config.toml
norm_eps = 1e-05
positions = "learned"
bias = "all"
beta1 = 0.95
beta2 = 0.98
warmup_steps = 200
schedule = "cos"
batch_tokens = 65536
doc_mask = false
max_steps = 5121
Each number is 128 + 24 x the weight over its row's rms, rounded and kept within 0 to 255. Layers, rows and columns count from 0. Numbers have three digits each. The size before them is the row's rms in percent of the matrix's.

# layer 5 attention value, 320x320, rms 0.0908, rows 240-248, columns 160-319
100:156136136133103117156146101179128149103086125105148118093124144093174143120124153154131102115147131123107131144126135062107144115145098125167115128152142184129117155119130122121132145154131133137139112118101118158135113112127123065077145064153130146119110110097123115181100118155106115155149116120110130103063100164097101082086138161129115135154094129126124133056130127104132123100104136135132116140159114102098113105135169124114109148129131131127126109137118087138135176094133130
094:134156147151126088152114150104113099150110059127142129182107148141116135160146184160102132147113066139120111111123162089130121175104139136140129146139118104115085144132123127152098124156153091109127108154098157147112136092101158118119113153153104131180127166133079116110123119090146100157106108121099140144148065108149178115128131147154148136096153122125119124116163156133108156157124141151123155141161143115130129104113155138148119148139134126137111099132127137130130128094149118
095:105150102118106101077138117157117168141127131115149134120137142104036118118145127106129124128118098133108124098129140127156120113153133144108135093139172131143110078126149134145119163108093131096130134149179122139158109110149133140122102127121121118132123141110113107153143142110122199141090176150162166102120153140087130135127108163106119123102076132121090129099152150132162120081138120119142133092136141126128113170107117131110099126126162125121135129145148149124128116114131145
098:107145140129125128102135142144098118113164147120119153125142149135163193138095141145111128125114096121092153162138144156079143093167132190121143109143150166137156066142189161136112140125192153150113140083105131100138102084121128124118082166130094142152107165136119105135114109145088130149133111127092123106180080098149119121153113104135100126082130145166138111159153137120102115148175161157100132150083106133121112161149115130068106121132108154130112139133146162106146143102124087
101:153143107107114151129148127137135121138135144164122148120143083135125119144114135098141140086125168104161121188162086141128105120151169118060125162100114111138126154138133144125115169153098089106129145175108112120116131135144096141128117084188109110129148152108150106103136142136190102159121123102152136171165108111084141096164112113155138150139144109109130126149093143110083097147147122145130148160161141111122131166103123118134112155107107162161121142158115114131111197126128127
098:147100107087153156114154169092141123161116148137109141111111124110135117121192064148158089178147093153155093106120116133126097119135112147102151140155126153104086146132151128164195150126091156101142144110149133126159157088135118097094152146134133139134124120169105112114093110106138121154100151132112080093141163097113121168087107188124100172157134117168164098142130147096102133139149163104152131132148130108143117111138137143115112110092133126108123123137118152136162135148122134
100:112110176104160111095080142107156129090154138094074140115120132102120111117147118127128133164171153121128148087132143126126161095154145099097117121167160146114112100128140171156142104135118088143115154110151135104154102125130147158140106115151122155085163101136144101104113144146109131151169170147099133128180129119163147158135125161132128122117162151145142109101133166119155124087122169154173144157074168138145112133155113117132135149150108173154160103146109115135147143148133089
100:130126101127133088146118151170130119109107127156131120141111132152134128115125107144141143105167116134108127180162167120187176097060128129105096135130117100143127079128102086129112167097093129105134139134084140147140174129129103111178121160109154128112135131067101153142145109128135117122115104142165100124159133122107160138076105119117117100120161112125176070122151164156106098098133099162125113112082086095128146102138148119136134145160160082140113132123126136103150106128114104
098:112089157105084101064133151120102145133114168132076154135152128142138140174145136143139102105136129141131153116131135129099126114120134116151097125126057110140160127109140074183114128128074106128129097154148106153120130127143115150144118155105121131128129140127141108142080140143135117136130154083150123165113150059150138149150128160126147159093148101110169085135094110119148166077106162092113116119160128120096114174107159181137113107145119108134116109141113130145133080089131122
# layer 5 attention output (transposed), 320x320, rms 0.127, rows 240-247, columns 160-319
102:130162140110126141116118189092093106096074137133124104162119105142137102163112200110154101109092118130137124112160153132150089095090138146151126157088102130165133131117088137144140113095091159122117130138146171130133129092116151116137097158129153096158136097137121123068120107112123090131086107128145135114142123132143168160137132111128136091151117121105173133139132115132118150166129172136147121104150079134152105169112122135142125110103144122130117165071106176092120143123108138
098:123147109099107140122143104083110128105135122150110135122138118123132135127138085128117130103152151116133116134124130118106108079136104130162112107119166160142125136152175112140142119113086150133129157110083075064135055131141104186130101078164134134126138139136160123171133167123137158104094131102157144113151093142145107184147149064131112114116119094152127138193133111123126108106131143101124129158113132118149120163100174145150089123164152149148155120119119117141132159137116102
100:150147131091160125131165116166123122144147171158167156167065112195104128096120125135122173154169115149125140127159110111114102114123127178087138120121111130093120130128160099122138089125158142148161142143126062086158121166137140109117108154144120137101154123143142107109150112118095097118121100081147089135078134133148142112124120130137185142122106108148146119091094085138127110134101158118098103128125114102093109093093106096135096138114136178116143162130132114098120094140094119
102:135144165146097100127139160128164124125145145169093166163086101116101093176153109123108090173151144153133130128149094117137129123117125121164148130153112101147196119114107098123155118119101126108132127147105119125145106156110147109108149108136136133125176122135131129147110102129165145137126157137164134153145154098125102116120090099122152136142135155140128136113091112109090093135168085127159143147099167118117101160130127118125149120134156141114154101093116121099131088155134098
104:126108162125129140134102121142123079063144123079098125157108161123169138120100118139126137111082133117122122119104085104106115138125135155158108088119125121135126101120098111135120136116138133100116119136166119127086096139132150120158054139116125144129175113146110144160099137064153108132122114160114165099091137102173134128167122102122130129158107123164095141120149096109115121157099168117188096075122158103160125102183141116099132133098122096103148094128153159117097169131088134
100:103146131148094119113126143101122104148156113089154126119122088165146142155112157121110151132134131171097142119150125123136158096133145153138121060116108085133123122118130118134134117093150148165157141144105115081091097151073138103108133118108122139121129127135099132158172101173126128142120102130120119140171119128172108101107095103165182130138128101137136141160079107107107117157095102121111152134144090129105112152112096142157117152120161105124122125133116119156127142134107116
103:122130101160109153146147151122145124147123112151113146100128110142115134152101156174095091100112154147143147152101155136119144112144137101123127130143149111173132123125108150126139108133094107119120129125110143141092158097133178134141145105111143139179131147175145138132170119120136081161108153142174147102136118120131104117096107125163145128174121133080096133123094089136146071129086136136116064120119130119098133113124141081126093196135084134133130133112158127139131103106124173
100:101128162133148130099128127089130166142134117141145121108109112096153111107125120086122116144144150157150144104072166118141175075125118109187110120146147131090150165126135121180154083111141119081086118119123105147111107120103108126087134100143119129143161173124140146169115098129163171160206132165076147163147139146079112138129111136143154102146124136144084112105134115065119145155109130103082107118119132134133110133119132125126090130129103133136153133168133165121127105134133097